From a checkpoint of a small transformer trained on Wikipedia.
Training: a variant of Muon for these matrices, 8024 steps.
Each number is 500 + 50 x the weight over its row's rms, rounded and kept within 0 to 999. Layers, rows and columns count from 0. Numbers have three digits each. The size before them is the row's rms in percent of the matrix's.

# layer 4 MLP up, 1280x256, rms 0.145, rows 455-509, columns 0-127
089:524472464564446503542526482479592480462484504452507395567462478509556459481511509471545520495541464522532562511453392499547536572520609524568573536468592506486510574602420484495535557505496491526514483562529449553405491479530507451564468433454430405442513498509604538523464477509637481534486591550395495568461461366578445458505578485578514467429485477521487537608488516447503444502499
091:539442522570555555444519504463518479554452464516536538541543516445508483493431499633397573471460430516483481572469458458443556421504577468497579507561473456477528455466469601479527541548564412568500493490477546480521430460565490510525485538578435521496537506505495419479550470521504534445464491594550520478456495458515471559485450520475538508451484399481512604471512514512434523515520
100:436523483456576539499507541510390423497495516493417456484495446529576454479526500477537462467459492517544440487524442542536446462452593362452441537468533488598480488499578555391551520578511514522536440479563529715566580423516502573490500381453468489467521568492566509445486506450421437433469504550535491587479556501537494449523494476487564588531470498474552644553466570550485384539502
090:466506472479557522456529450525500455444546538505515441592495534419527445516561448565508598468503521498532485456457411540458496468494463474506423480488535484518494569542563470422497505513501542572486586386593382483561488557480504569558584561545469494555540524475499501487528554634501433487494483464523510535480548463455507542517618514540561406536460451559517506541505548564494531424402
096:510507460579478522526466457454554477578616451450549524514466565523538525517454508514462423624506534556466581541487510488498496563475444445467540445608538499583498461453471568450566503549485542533483527561504533536492463505452499417464382396452489523514559556593528553501568488454427491550549542511554512415439456481455511537445474496491503413539513459532466440489469445453485490496435
107:473546482545549477493421530415558522543494465432494486457525594501461582468423471458438593450478557433545535465422535561505512603503497506444488477518504520571469456558436529382494470526557553539567560492471485539593443503433496540554490469439506551500496474438471401497462396568419455409494527442522527618508512505540533451527531597550462485512489535495538500529518450542594483510494
085:553560493477428430470554513527449527543497517434454445509509428521516435502552411478480491421514540400452501520554548613464486513460475498533462449526508549594483477354521447427343568496562651503463439464470508461485629506556431514472459523580490486461483507459575433560433470590513472506502466485482528499461483450572550406544614485486494527458520546523425488430395447479552524550488
095:468534454607472414563456503509446401549472456579490566545364485452447477482537494433537484470357493525535432539451499438550548468571530543539537458441511417529519457572408430485482528397541458576435438478531525541420514439561497424478579409540473446486487437490455495458531480498399589474409433540583481458513526590476448547589470461475541456535569482497502605491559478497467402540488
098:660540478507565566459433616538521468388519466440505527455555453494551487482485435427490487620537529534545526482470628353429423452490494459475517438523443565468459507471513499464560504549504494499565531495469517482538454459431482642513568487523529534452516572493491496565493508451589484494517335501574496476432557486421520545556393491615513536488646512507517455506541441505521463543487
099:558461573447510450480292574478548568457513557521444496538463562487556483410520449368484463412453566563519695416500503536434516482528464494446435575495581481576566494503513508560530503447541474457409463538490522478488442525545571499486416529543511363541510457390467438512420475514570441467558535541555442446471523396531523511490521474502507494450442546464497465570467555576474486538561
104:490475427585535551504501470556553471526532546492547524475489538461649482537516556464562519528449501417513473479548507517433521566505498494572451473482553451470451484466501553513530595415560528439412595452518474484497458432483550465405525540482481522505544494563485546466510495565450583504483489433507527487488495525561467472449458554662517559514500625530529616503467583469435486570608
090:500493389514454510479501608483521504429526522506439569535546446524428494554537501487469522469527440519529381546572533509534461405503469398571473490505462444525504550465475445402553494406431559540506467555556500485477493519452474409547530513448553454516507554569552385494509597541499576563543517512529516482491487484439448456492520448570542394484547467449507561522595348436465490526443
097:462559517451433500504458470493401536553474598429561489525461541490519428549435401415441454468520525475502545453472520520522475445473598450446531436436493571580462456488506523541456458556468521606576524525536510465466542482465583501481485486636458423503489502489431537544430532540539539492527380465507499469505587553507598528546521477474504619485545398520502464523534439505413456457528
105:471552595519559686570501528557440513531566448484547575528488550490502430505537532418536454489486449460489440510516491435582516572458520563418529449379486492476519521466521491445575463459445541439470537571527489469527561497444605415534475508531473507460503528455519494500547517489506483451496500493520597466527503405459567527531501462501425487541589531478483486425564420506568509587461
108:455446473572539504441536482476469503440542514550600530464476550605565437535547556458477465509517426445480511519564523565525478599486417561446489552503455523568486437550445540545450527519546488507512501482538437516544506493448506505411391450532485389497526506456407509484454524518438420489435395525639481532459502483386469406560510437564480415511458574515526502520485558486525464489538
099:560543523440501582470413505495347534495506544461489540488502573556512420468465515451468538515479562452459437453389465507466569480513448548484583514517622545580465516522497472530476441554514511576529499535507583447464556520517653490546455506545483550550562558554533506573546535508511415500457513413461544467496592539479571495504468450499514537513498478517491464558491483478522529403535
104:516454453480567533436438504512504463556506465398467563442481463489504502610509447545515473488463485503458425501522413429497531435485514508495461529516496583536588595477496507549447438446401471412556372468380515492479544516537475576450482549569434587484532485548484462481485467518482431659519500572512546467463472462483493475492498581495531401530514477543524416457500482594430490577450
089:601610513448480550469460526396490530472581507516542445461466503455498427471413516541513529489492523469482465576494457567497474510432484445443446489448524520517521504515558493525451509524426495481477354475491458504584516515503507547493501501507536551495528425452484470557501427583494494499505526474462553505507469465659554490530485541542622553554472474585533493420634479523435513542516
103:637549441499450431515421533575505540472499458599480491543505509527463459429600495564477509410532565508500527531498540467526460531463403549520446470309498491485503555624483459569458565537458461518508385492482569573449470517527473404445485522514522500466536497511461539440481462529553513493476539479457471560409450432502476508481507485527505579522472376469438531541457496492554483398501
100:440444535543550430463537462466444521512506407562540461514452529417475551471518538497559478532476408482502493463513518485513510487519530531533463503543477468456423525522540525515496372447469502425555469497529452513476612538504450521579494431449555549467418524449531443527488477474595506563602494504541490467493505456437505494561522496520468504588477534483520521442481534499527515441554
098:525508524463532529524401499483566454492520509604433584342500502459480574497519456462556456502521489600525401490610447458529506565432520293449522523432537479527426479412607503397542456513549495498489522531534510502477493494561535486511507531468499544585452481535502472531528607508464542519527554528444500435477495497523459512535521479427470455429439534560537479476562494424514443556466
098:568552536470476509487490466555482487434581498518532407407544450486525551520470421543512491420606578499567487554494450510452394515484561496547469439528458512527450558435460485520343533476487484526442445469466431540517491547506548457487544451502459534554510432500493389458506503519459464512407391575564419514540594498456445487519615480472485428610528539543565529436510450553578554467482
112:441474532490600525485532433506436540501475361546544559453466538486523426415545532578484493520545538504464534487470505514408460496529527494558458563286417528408485519476483474500481508546528528515437465461465506513524445530474580506543475534534545590560473476499502428508481422465428517486539421523528445633486537600523372421461493554504462541594516534509585524448395452469581530477480
106:501567485495557448541484496496384499488577438538461556533498466531481499534446536484471461523519459516509581543427465515486549405543523612549515461550444529553522545511522505566523509563512453527446423473543413519553421347440505507469446412505478372510409524563442506445493498510509417484533537426555498502591587514399330494522536542474570483521619532428507544502524515431444422510534
087:523527625549615520548481469382474560502464572431478425481584488477513378499558428490526532460564442566535517425447568485519485466520569369474453437478577480507412535467498563491448515495536468515535424561571481495525407573554483562522520560431571518501569468581595504495565486470499488493533492482564526540547483503520407485472511494434435420516532480538555659492432492549546449454473
092:566524477456558532459491423538569514621568482487491533423482573501488536522475420524555502477388446462418505594547504612518465507541558427486475514549528496514522572492511511440471496498491507522513552475483494427405476430519554433451501477518629423519526559556572534473633664455555485459457526489503504515440603402532509458450529443520485523483542531502467579547377432425471430465433
086:473419475488429513433487566531485452518550522525546455573508509528419512448492467573523465483491444520623509496470354407463523415498481493463454473494554531524536522561447495502414465490458497537543554543482520479591445569545570511489462558525497514520623431587555517481541502461431512508516550505480572454522515471514436533570473494577549489507511566421486508521446539373472437576615
101:510510548513556553457494518510507453529600471522477576505390391566485476464521456437466502446520498494533581493570507508514484482496441469450506531467528419475569585459550537535424460468484457468586499527503522477517459567413559441570486444446547491412480500483512563413460516474467422433493479433442447445448577518505528563514473539547528438427499488611530543453547553487501401487518
095:403495489362489460459521525509451480498482446450455516490525522495530485572538421367497524498527520503535575495511567533430438556426527569492394443465567431509445474499427547492511409532588468471370547450525516530463541515538577532437496454500516484499548527459516387514519465455594523492494468422602483609477502545569415501533527583503415486448535526527486479601469444507464495586428
098:465530541596459479613384611454473518533473496569467470530450531492377546470612394445548461559471560439492461452526520503418488505582514455472500531556512434526471582600545526506553559452534531433413554403532558582564478601426465509472519514543530508482437415515530523559429460499480476576489530480524579488460499513567360507539479515437527543514535537443565613500525509523563457444473
094:506425544540527427528563579512471526562607463526546519648502611587447561476558512455475575444487483431533409453476494517510476556520533438429458448567621539519503548445525490521496483446474551410516482450470497491480544391543465545513564542513503482399653469522453460469642501403528545526614501457579562471508512477554512557538503504506458506514449438554437465454582510435588491499447
099:466530469467535483423559534516388547451469580491538584530487529407465455503403519489508460458494433464545525496490579485503493556502510425430458549559517571562463575518482513578507500476477513504525459573552566489481492495470533438463462465510579447537490452558469541438504473482475503511540458553560454567458516564495625492396411486510533458580512497512466616560423497445457549494495
104:467554596419438419448522521507443480539500503474456492476557429515442432469484467525469566562623498484386485474470464477453523491514510484449509507523546471391528518486499495500471576525452481516528516479421454491538484433428571572433520491377580461518539543502443514477447510537420403473527502530453466515536544434509507564602506441528624501508445503512544414543549485562593499474542
101:496463465487529523487509524476460476402515571466480511489429492555633524582465397449495468556502446539493455508539510520451490506594459480585561482559413393480555551505400509448503489562521426505490526498406531552525511540506514499524511548496502562518429511419493427545510464467452565575568536545421485532445508462543448463557505489475493514453491531369526415456531523568472491543474
096:460463481522452526539453499460439546521483386555542420460476394502516530614533447527549493537566536546488572461571579406461487505464585455449588454541492504516419518536487554554535488617463507500513508399529423489496486522434622520471429493464500414564481496402468575597523444477561424440477402516465542482467440500463478433490404501437438544529534560506502506492534467436507524610454
101:479406479488423499486447439484517444461452522631458596464490493504572509540497415517521495509573482462502458373491454526520606475525511514444464489502441506532570520416502410477518537501551567532596517530522416527477466533484475546546462440448594569540507553507461518479445536548428549500487472429539499431594508443539578536525560440500511557414494519557543440463553607466576519491564
102:406481510514500481492423436496476556604506492564455495449559491527469456536528497499524522500500512562495509515415521515528496547506481397499481490469579438522489536526511583550527568433526469550466506492564389569499477563525507522410497501451521486400481521497611515431480415533560433452462435558459522523512525474484466477461512518482544470496466445425512442538500511590454499517471
099:558418517528578484532502526566481474495534492475558550427544494530577448428668473515474506479473454544544475458518461481495490498488485462511493498563535551467470555519529424519481459594458547540391496365526599462552574440399522489402502492553593434465560513442400430466436660571545499482490522465516469499432440532484480547572525603510540537420473531586434483551504393468524448536530
107:536481520488417489419505524569525439472500513525444584498517575444499553507616493556457492477461528548414524529409543482504515445580470539500499438400440504484514497527422541528613499561491483497452411437465556496407458555513517470544404533460510548457482473519516443562594494526446584575481483462549454555481492441543483573452475507433599495572543498483518520480603485470563450517553
100:433504497517557505450442427469497531488531536510545478476524488558504553455496448472494460473521480545508479475411524457445500509473597534389488592459506453424523563557572544460463514486527507519510382485491497516571471483551489420491484526549598504569527484490516517524530441575500478433531422504470487465457454431469455487616486501467491461579528483436523446534547544570471514424507
090:476446492573463549502564515426477514500569512596591503543446476634521459514519511527558480449466476542476503501529605509449575525483436493531426449577555540456460592533476626515414480492491559480582472549454553438457445450567539546453517471443485526466445520526539556518470536455508437535550559468509510446596479569445481508518571510423462457427493513468456422430572498420493477624564
130:435405532512503476418639595460467441492512424480536570458456566576591509523560493454519464519500517534454519550505549384485525544466555478407489595552621440592593492644526487594514582584478526501477527508526450507506595465441521499584493445417465535547519565522426450531483511516474400548551423541506535477574556519546449548500525518498457607480508513447535555479485457557546486487453
098:489501549446476490466399521474489412420497487406417516525396541564520453541529435455465478502608569560595522584488519560525510453494568555469487481494537477497532451560423525525488491451510502542478520672508561466522527556512563550498465557497512513473545492394440512542504516653387543544458455445504543483520502493454442429502444366470449525465626402425494521533391431498455533502438
101:568553484476515550412516469562500580457575493512517490585480438553505507576484369510464550565513581434563559531461571551542487474534463510474468503525499431458490465520441507402475501473459605619558500416559459463530459560499636513507568483507469523549552460504467481493600533639556558511437544483528447460519608439479481483468623500472482536583537450474537500496504601581485504495487
095:490469590635581603487497512509524474498605498532483461546508488439627439606458399456559505534522550547461456479501472520500544517498525487465472434436492498382609421501448515549489470507423558520521446559520498518525452493459490497546490567518578459511514489566517494445491475602563525469577422562508489436509515509498519485459530562528573595463457474492525566495464446609487537464487
102:465470526447514519525449445456409497574513569466494514553499373581470567537464445530514585446505517610578459503454581497492577530432383483535459502458473446534456517471467531561465481384490497446534432548562511598489505437547478575559482439505530563537497477501398539404535466453468546494515525503475489584411507360563440606502498514505450481591506563463515522505468541489520503512512
115:445505521448640529472525538476532395453446458481544443478554485506568416540634425472504507514422541506509498548510469495523430499461495520471512393451517460502458480607471487456521530446437535584487531515530492598467560509425501585544487481506507522574463528481579486636481491537474398496458511536467519461472464512446486508534532567513586468583579492342558466442609392399491513497454
115:520526480486470511521540630474433484492452499542438473437488458548503539530529489428517610483494483491556603479485570516526527519480459563528462512435551484494518433495460492484501468492506430517540524569496442538525472593546532496458515470529493596590633564588512428555517417476564477489522528428490455570403552467499480571541437499569455490506441480505486468512567511583471553505462
093:564461577549522429448592631446556515505526477539475582478429444489468471463489464506457470509543485459520482534436468523559432552548457439416451551474609481505475536418487556456477483356525566515440406443468422530549480585480513496441549507533621508476444481486417390462471476570565451411557500498537570458470488601447482466441520523479499549583501443420484510533528477568483550505590
110:597562515513463475516538586411453547512475505569602472477591526511572548503570533532511385467431479573520527473554516498382530459518488555442506479493452482445459497440475485441595477504520505558523543466476460488448580432485473527474423600556451603545507537564439577544433457503574517511588530548452589437418500503469520479486563549501495443514541469394424567457555634551566513490513
100:518514520560514500437429596418432488509551514510398560403509497513515527530510446478452560453543560472523563468495441458497559454507417527563464470455489501463523615477500504553459428512530482523464486491624476483502461473498523502545580403510524565455475387442437492484544507489460547521525470453488586479453486551441379433532461545516446577480566504515564550411478448513497462485465
096:460492449512464447395388550548441430566532572467453485572491437517467514506477570497507469565524443521551519455518509535520481541460535450508546525501541441503458460602463577574493491435495486406457445490532468593421522378554567501449365469442553413450463413571531472484562489463537521568468490625451523595503493409532591441542499518487574456595447533414488547510483494494448405546477
093:464522677501466474554556458550515423576542512514510583468470536481523519431506474486463541452526500491447690496559479531554522566545505426536551572442556553459548530505452590491478482448575518479497493452491505506470515444499494512511555478484512506510503542457517497532553487469414541474536575424454539529550469476453553366415597482484596450532411456410514552502500527488542468522523
098:460493536475452519456524587607529544489473524488390511502546487471459492453451433521509478598497416525529506475467536554467538548527504505528511546511517541665492601486509446502547494437385490572467410483406426563505520474447522525486543499597453553489510529537436459516489480483507457509594524547503464576458431509491523453526484574410585495543495456580437521451571571500479485459577
089:517554487499567478477476516423524520540474508436520478583435399540571444484508465434495555461443505537508477537475537451485496453547448455539556349470648437540521504462437568461500530620479657484440479510592443492482496400466426505478478552474573497448515559425536498441566500501519490541541489588492532592574521522524485510392466512461446463539557513534550499430540586468440433563492
# layer 4 MLP down (transposed), 1280x256, rms 0.115, rows 455-508, columns 0-127
093:466532548444570489493536526559469447604474553444488605458559472496442538460449499516463472571443488429623540537566479499357469466523518458429502462563550507462483464480422432535508534499552548523576496566366567550416554579457597558518535473528564496526454563471501425472502559403594518519508432527575529516544505478584555519535433541477499485575587578581510510447544502534471483598498
091:459597509505567598536503471490551477455458475432425410500554512531462499464544504519539496409477493534445465538379495476497501514540476568490563441471524460510383486562531544618541558587558526405474551464574573487508462569538485425508482606503502549456505528463464454458530531378507508538510518443509447429473471431532455475469504471456464482478521452478569577491552420453431499528523
107:571495529511596502492464515568473533512407494474504497501404625479467521482363517508479485453551542406631580531532472495540481486432555465528521438595487435453519491476493539495536508435490526599515469512564488452449531590515551527458552594507550510570509548387576508426499511530453535525497508487504460454422536470421565503551525558481520499437508541623493490475418458555587454450558
090:462457505575506507517576506526524515508533547511452523552578523440528515548566447518506459452517502576478537554484478436396505385522516434537574474394523503439577447530548549473567529462559531518449549452563534509525508509482479448536602553556545485467510506442461484613522523516513529451562392494517526552534484527391541546420531516374617519493501502465502571545542537432474515518416
096:520505561485427617522563476526549419470519550508479399500545555564463494479529544556476535555496496494455559500485554545555519558523503523483499486459523540455380446439545581534563543563425564501493519529534481449487494499457448410537581510457539461527573444548449414517447429465570568538458440467504550437514560491395399628456502454509508488508493485598458519544426499474594541465542
114:455515452559532479411517462462499486500505422572519462556487465506606462503426550382532475495507464550615496442511610502478420442493523472482508484412542490463536414552606507510491461442445486520555505540446522452557456483560534532434502604530448545436501510496416428495511483498498650468486438479468497528558514546564498412468519494581526499467532575487518431496553516447443464528412
089:575527453387510547495565397556513491557444508485487529480477481532528515603583533449568433492616500461563451481565556415523560545513473433410485493495466470534492539570435476496490476431372497466488560506456538557556606512534410469591506495614522514481500483397495554458521580543507563504460538505499558471390555507394454471514489391387453512518481555494534518516490531448515459496480
095:544438505545487544548488501587575584578506553538432511590461445477539475507501479518480517555407479475527499641500383452531459452463597520554523477406495451552542558440482481541554519529497464550436416463486508534588481499470512407522421512432480488520506518520533609494452489505586470472529495388463495472495507552469468570468482479509403513527474532516508490561482528367480496485533
104:459492571584534442534472425539487480424503510471585430516460546521456563485492492491546512528486525458509431414479474601448518561454407520485471537513542586477523519452542500469532554522536380548579603505441559404426476531454499492553420538483418539576487482550592598514414445435508434488564565502554561463483523525505467552479476473534429496466531465542611453399535436588496543477520
102:451555535457451551528564472473575461512524459482442450572453522510418520552515572377575481405432565475508549472563451451471538404447595501558487495518484543513482528566521457554438488450472465595484520345592402536437472508492501420519545496504526597496542502446466526422453565461481501527456540508474497576603417540476624485456512488515505446449561483458355445439462470545493534545467
106:546499510460483466493515573528435507466430451526522553549420533418482556466536418461511565502487539527418500537501534571483471457507594492476487452495514518454511496471406438438500522485573480529422508603619524441553441436512472482439478437562405536436496561433463502511474496379507478456561499464517527488468483466499558474483542568506445531451514472428441469452494594423493531501503
098:525374502498437549673478498448430454489459438500480534463479545534519523495400566585446581522474436480440582432418500544508540503520438385497448537515543515444503514534537473462507616490471419493463431495494614432486505485439510518495461463489468494517467527460404482527660555450560514535545419523563490535532486572492515660568511383445474481485488564515455506469480472487518511509601
100:501481516558483521534524522555511508414481410612538420477529582510513402466524419499548440478550524553433462469447543562457547558515547504485499426524540563472547551465485432515423538566568499483524419435502546479464535540498456504557441538578544528464433608585477585514566464558416553538459430502446551455490535559440510450529527497506494547514482570512501460476491532538508457500507
103:505582442492509505529456451516544448482552507505386511419593538478496523512490516495488472425508469484520491518478506521483460551533512493558534526481413506563504530433521403487592510493457524608453437643540496424478586478499491482429444489678516532468480506542500509437488416577523519511503511432499421476496491529487467530487479512575537488497440467383527426534515459479540547507482
109:524536504438423433485433490560493486421569474558527449536385476509549545455535490465508500464567540481431478517444447488476590502596555510512537466588526436458514546543547431596540546443531507457477471579589498461421483494463512432457500450557498581546444518510504560477466492455466556568567575495484432420432464394481496493427547446523548469627516522565504476509515518564494412515602
100:512461541477448546469493541491582461516563553587513499463527474481546511473474471615435472495495497484516550474446536542435511528580568505529502492534568488478494523488565466468480478453510517603553506472460545422526528591570493420577575468540486479620473486568490595516579561560492462515492467482407534445525489521604532363547537512488413517495413509500573529469452481500496402486376
105:478527584438355417517475480550427507459527516369554440541459455510502502539579531533605444566587498481521490480540483581461514511593420504491415549474495513485548468503530438510495483545465529431496452416428512477577506452460475414539513428521447468563568550537449511572541415502464425433579507558493466524532508511434446573552533409478484559555491519446468426539605520501462513462455
095:498517490525437443498564460550466490446493452470448490513385512498503498568517496431473672582529445544478465499491488582561489530480485546610397559433443505578535469466494435501481559570555394546460524471470495450467387487480380469443590518577526513537450508537501402485466424496499448438460459443479530517508556546531412473419451474496568466448476412451474579527586482499480455468508
106:532517538502412552499518434493496518589510520539515437478590483635474553573499520479482500512506460507516565470492537486548581510429419513485501398447578476489487555566501468461463566563643459469453454474428478456464536474519520506484477441530509566525517499489406570491372516524494454573542475417424466525552437546515458480516455574592458602520416497526479395444500554485461545418530
098:486446461438493441426533422481509481491529490532474468429562543463486586493499486525413446482600568465538467494610472448394417444541504549520507538559545503457544540510509487565470446483447420518544484451413472482422566443441455557544532488424506540511398490482543506526543465490563571508494559481551466528448566453446524509458470513453487643514525367533525452387529543514537492489536
106:607464492520496515452486519448463517573509548438441536494460516443471518553531449468519473552458528516514406469475520504490527561471568529461471651561446526617497424502576434504523383463618615550524503493505476418506487555436446512459540491495522518461435487422482459525529532519501473499512585505340521492524466493461524583523546543557463461467448408430487534453523459415510435398341
097:518514524484499432451472534433565450539460448501563492437431539497538495533496475489513518479491454518447565440537593464563477491554492468496556527465522565476450516444563547555493582503548541463571439543452441499560472531515455539510468530532475459578565519517447531448482491476494520497515529486471513515537525402501570520501492511397430489514557561530529480487581464524489554448476
115:486443509491481521558584451464492474513484480501496500420508476497525541444556451466481491433562424468458577462525551511475469442397515484473496504449640443502574539485438441494512518483512530625449467528601530497485557498516544421492546484556605572609524481515544475525491508531609509549572467515495530489522440454485499428415567457436488562555519455490454534494474466549659479525459
100:477521501420452500574545528607504440524525539507463579437533531522532471473377483514507484553497455506567458507552460476525514425576386633508536443464460457490450495469491500528483506451541545552544359452462561453607509492555439497503549578541461483543461375511444491536468511487471521500442456571502483486570487522484418410438544503432523499578644514529589498578479412476481460587464
083:486504503564476478553515527539533450555487559472456524511522423487492525548519548504535545537532394586531584446475497482560508513486476441456449516628551437479403497457458495495481471521416518525625530529430507496512434561568441519501546595473478430541463490519490489502502487439491412503564524463439499465552521465495500477547515535445522558446408477538563511423442514556379551547437
091:492490488518424567522482480442535460455557555510470491520614486531606560512491487551574480538509570585430535579628470513494452573528465505459468483532459484517540486464411530404449491494465471550531466501536496452505435574421494445534471389503549463527491520484574566525481563482487498529492515505476492505467623442450569522582441423602482546413565477492441560541533476445566382604511
092:473403584515544478457561512535544528528433514505451468549480474435556465524542416550539484589520505417459481480492429462487529516591541525495464482478551477457446516495481459393559482432549527474489553527540581491513513593486548446541505529506498493533425521537616572566491472493416504470525507489571515512498502477537571486519546513449586534422492376513473512432459390498495469526538
106:567495419472489517513562440513396524515474418563380459509465565559435589519539500474430495533551571487552546525587501473496484442451463560436583530519501461489599571551431514447550452458527521495511445510499542443547571484488543424545488486420498439525556535446514400427438477529504467551509471490459552439472477555469550454491500485541486463450544498551466467405464502471480490358505
095:478538426562417565484493453485508482395641466444479494548492470493511507447467526481538543541582544522508567452562530457480557520479468483446498506563528448497496532544458450450519443572533549464517495549495423502446415562399497595494505516442542493464598402526478525508476484485503465514434428502490568481474505491463437404520512488563441568542552392492513505590449569497464458552497
106:468487512525543500477580500508568490526506496514440569491505484490383481467459503567520546488483524513436457524443489508548443507448496653447440536501494514497481498486441417462590511449487424498515458454470533446509433523490491462513479511619528466511518439453489463489446479450530426564428533490563485493529417439442442560513448593566480584362492473437493492558524556474442481499464
098:540542493517570537500490419516500513561585497511560452490469521435532592504428500510516474559489484501556502497546531549589471470427468489461455565507367557549434607620463493498548424511458494536560501513475486432509536406524527471414495433465563583526479419467470548522508588437486549443448509536441530577454399475451441479485513547536473450519553511545472541514462452438455510397578
100:502445511491512477540506501523481514555437470539476481568429546386546537542613497510452476469419472504535465496565401561456473542589539515511483509476477475510559436555481601558493513654477521521471481398468517425535435584500528438543603621582450498373537505527514495493461495489570531452467477454469525387640601458448482473528571507452519495550552463483485492503501512542588532488488
101:495455576422557630443568489599518567542409450432437482434503426376522540458551550514488493512569542516441459529453550559542521396443490437532453517501534470481452502518455496471533524489570452494502556533562484459542502429502458464428601572474498499497515483535579554455540562405490519494436480454443532507540473503487489514565474544470478490388387477508502502572469497573494464475506
105:497542528529445433441530493545450492410493489456425480518451456447515525569464515513562508476518512484485473460511445575514451482582475518514484551605579441423507459489471423518539469567485510471456479479442534620531440477501560558446489462502515491620458507482482625545491445507380523478508504538621595513553369544565511526574509550477519500594545518525553502487498593502440543480495
079:420466595548430602629522553383524503557589553613481465505381430506539482503479485565464468546523530473572435479495481471525540498545435653478491467447510438451449460533468408499572519531531595583455495421441571488489424493485444516446472551506492492517538466453523577532482551466526464521459530418586480532500489465476446488465483467583490460537512495481465507588460502478558520511528
107:526601553559553568540384541443420518557450507446536505550438539405409518490495510597477487448494447446527423535548586482404461544478490525539516469479544492547553435523447443517585496407510468468473523532483507527482524544467473449456550482494499519494482448490492527589492458482481394473506492541447536441535497519569547464432476426454446473584473547530547410536481500586499545502503
108:422524478565585458523573539488512494569488509604509516461481529447453521555479590525460533512518486594507469461480478503492464532424496497479557550464476543503554526488491426466469520493501437525482407638453431488476511509540481489450478543585540461489510387503554500427566491449463496479486394511519600437388532456442557523491485522444410489508557414497502510520515469594470518464406
099:609545499446530442480519429431510516552415491446496560533523555519495552559519497506546526500559584514469441456457458464428492492470486547512495486478528381487588613457524450586450501404462534492605453487444410406495515507542505461560533587416510497404495510467582507428468522444387585538471475528483473496434492449477523559545566602538504507526538496552449536441565504496447584519443
113:462525516579496481542544551503490534510430559559533505504511610506537427532562579474514506483523488412527475528446546380566552463509412467607452418413479534495501491512518577582586444472559504586491499473605572407510534495446426501568499452503467522472521529448555545484518479530499461521440482456492556583461472517483440441506496547453449472489437492432513503477486438539508550481453
091:528540520459515562533509432549441361554484443478555460460566477511569470500444492467510423486620547510566495431531530490586473464510580596619573484432452488506515485519480477518544482475416488457575568459579509438513446485570516481449564558529506491494542603541530450465480508600569455487420482637501630443509436404486460520547481490488512526449603425437469469511419572496583509461397
097:583523441504467468441436490573478497425558535490557525418527432593493577400435462487489558576496546586515571434549486516535484555524494568432522476529545452460451464500416594560494456430524440515534536484493500490558514430501512497489474374438511527564531512512472473507447478425570544459444428555531538438397482414486504475512474598461483520462515543421511491477404519484426418470483
133:534483515486481476442476510484498478509410547518563485602559485507518477488401403525506475519479627515531484542591527429536422520528581538519538461556551450502605520522510484485480489518520526478509571424587347505506535629513435573503580549493513417527515516511497516453408537559446568515492462457536590482393465580476435535511522527474352499497550542484495507544417503503382553417482
100:500439515579547490505497498404580527498520494592535433476513608491512469452514542526466493511551433486489425509445445694490457435518489476551481543545508498500416510579448527425480628519501479528492503534468513469611426599494466539452433462543467492503477513489354557530424493456462552465616479475536623497444522570495565458510536445673512468522539542535518459534493388543476572583536
097:528519434451429500504420441499586441535422479470432430481459474496473566498515483501464513459483436617461491507515552449472621510524505552495543615548533521539461527477575601452544447364483541462533456452485461453519489413539473493521517490467515479565544443473495553465524489488451539497519431534526468473678493433479642578576576586485494487485567513496611488535507558448469656530506
098:461448466543506517528486490566514485451513527537514412491467479554395417471598532490478582553555487496530514519524563522545386475527508524493533476597525496484517519363518541566482570545448520501570464512487601492547542505496514462492594606446484467433501516568572462500533475443507545569537514491494536506600556438557511438540494594467551464433339511552567529475461460486483530456429
113:474500485530540489502520456526552478485469542501465485415513560548562477485552550555649374571495526456531525469468548432486471490531550470520481532563425463553486497457467529513504444494510452570528592453453386552586513457451454624348567451583498518405570469514522442459533547508521549497556396512618633500467512449457531480418569485474427472522495448511497503475480529615511507509521
119:559564512466532463452525469561450474520455529480532563509563539539581406531405454527475586614547503488562526505599527591432573481558552523538509540518378505507424509537579418467498536478458531396545545466480550429518502466473503497515481450526495462467453462535511447516455539495471504522537562496568518502495478406464475550452438498490520544526529518550503485447465531511414497429473
121:484542568475474435473512505443528488495541520499534448520523524496460522494569401478578459475451386570482513458539529448517487452516504522546538501482461505537483549448420482480456623491573412471472548526449581506504471501576452527560531447582465487563496520499454463494510461508440490459479574452548538514418544477430413531517460496544455492555542464581506551488529529477433516447478
091:480469438491500518509621505448504461505525549627375511534469449567434586511544454426504437433397532518466516478524473376492526448460476500565523566417381496454481591437507530476425599528410521536470439458356497408524530543643519476454439467596476480506527512513501548477520504517511520492519542470457477516457512523549437577438550472581528507502489496588505485516513588469462510496552
110:571519557496574482481535538483502487537486569559360502458477516572475509545561564432428406499438499428501418546441474551537545523506499504470557451462484525475434546553513485628473458539483605426535473485608582540477477469517533485509547437507466583570444472534515458459555531514504511522500428573452521474389516482563372375483564504504502496476542431529558509485454549499546532505576
101:469495469501493417491459532433457563466486534518431481607491583371464483504434498513430510499494481522378523488507501356574567438497507515516506490525487447572518500448589538472500428489504425567491510511540508469534473529499504479452531461526435533458493445439454550373449538509457508482475490466503488532527482489385385487485510623492566514471489523467599548498502494497475499521568
097:512529457591485457503614523484544516527438459415436417520478552516472462492539486424607418524431488500544482570508421515416447489547565479469564566533497504558557534533454527553475461447484554523419512475515480437533492494429596437504401532532580473545566492423605525566481451409513502587554449556536495444519580595504453528531607458421426594411461503526501517497468456426542442481446
098:477498440440628544480492544472475522466497471429426578543564453447552431490514501470458392518525530525535434524502529446502476490487550457568538426523452427480440457528485480581491496544485415421559452458537477488498489475503458459527487509530518527471553502515450492517533409554475562463563506519582464524507586604497429474473573604521552508463576518454472561556401549501484521555416
099:460490483467549492482459450536412479498479386564494554571460564404477484451588469504492492493562621515552532515460549508562471497439461506501447452517476510489485546418469526390518414589531464522470435512571443430537607444504567445593494554444495458459558510473524546463556594489476499538414518525450471445540558468539427494500499448573499535479576444390533479484469507566487557508504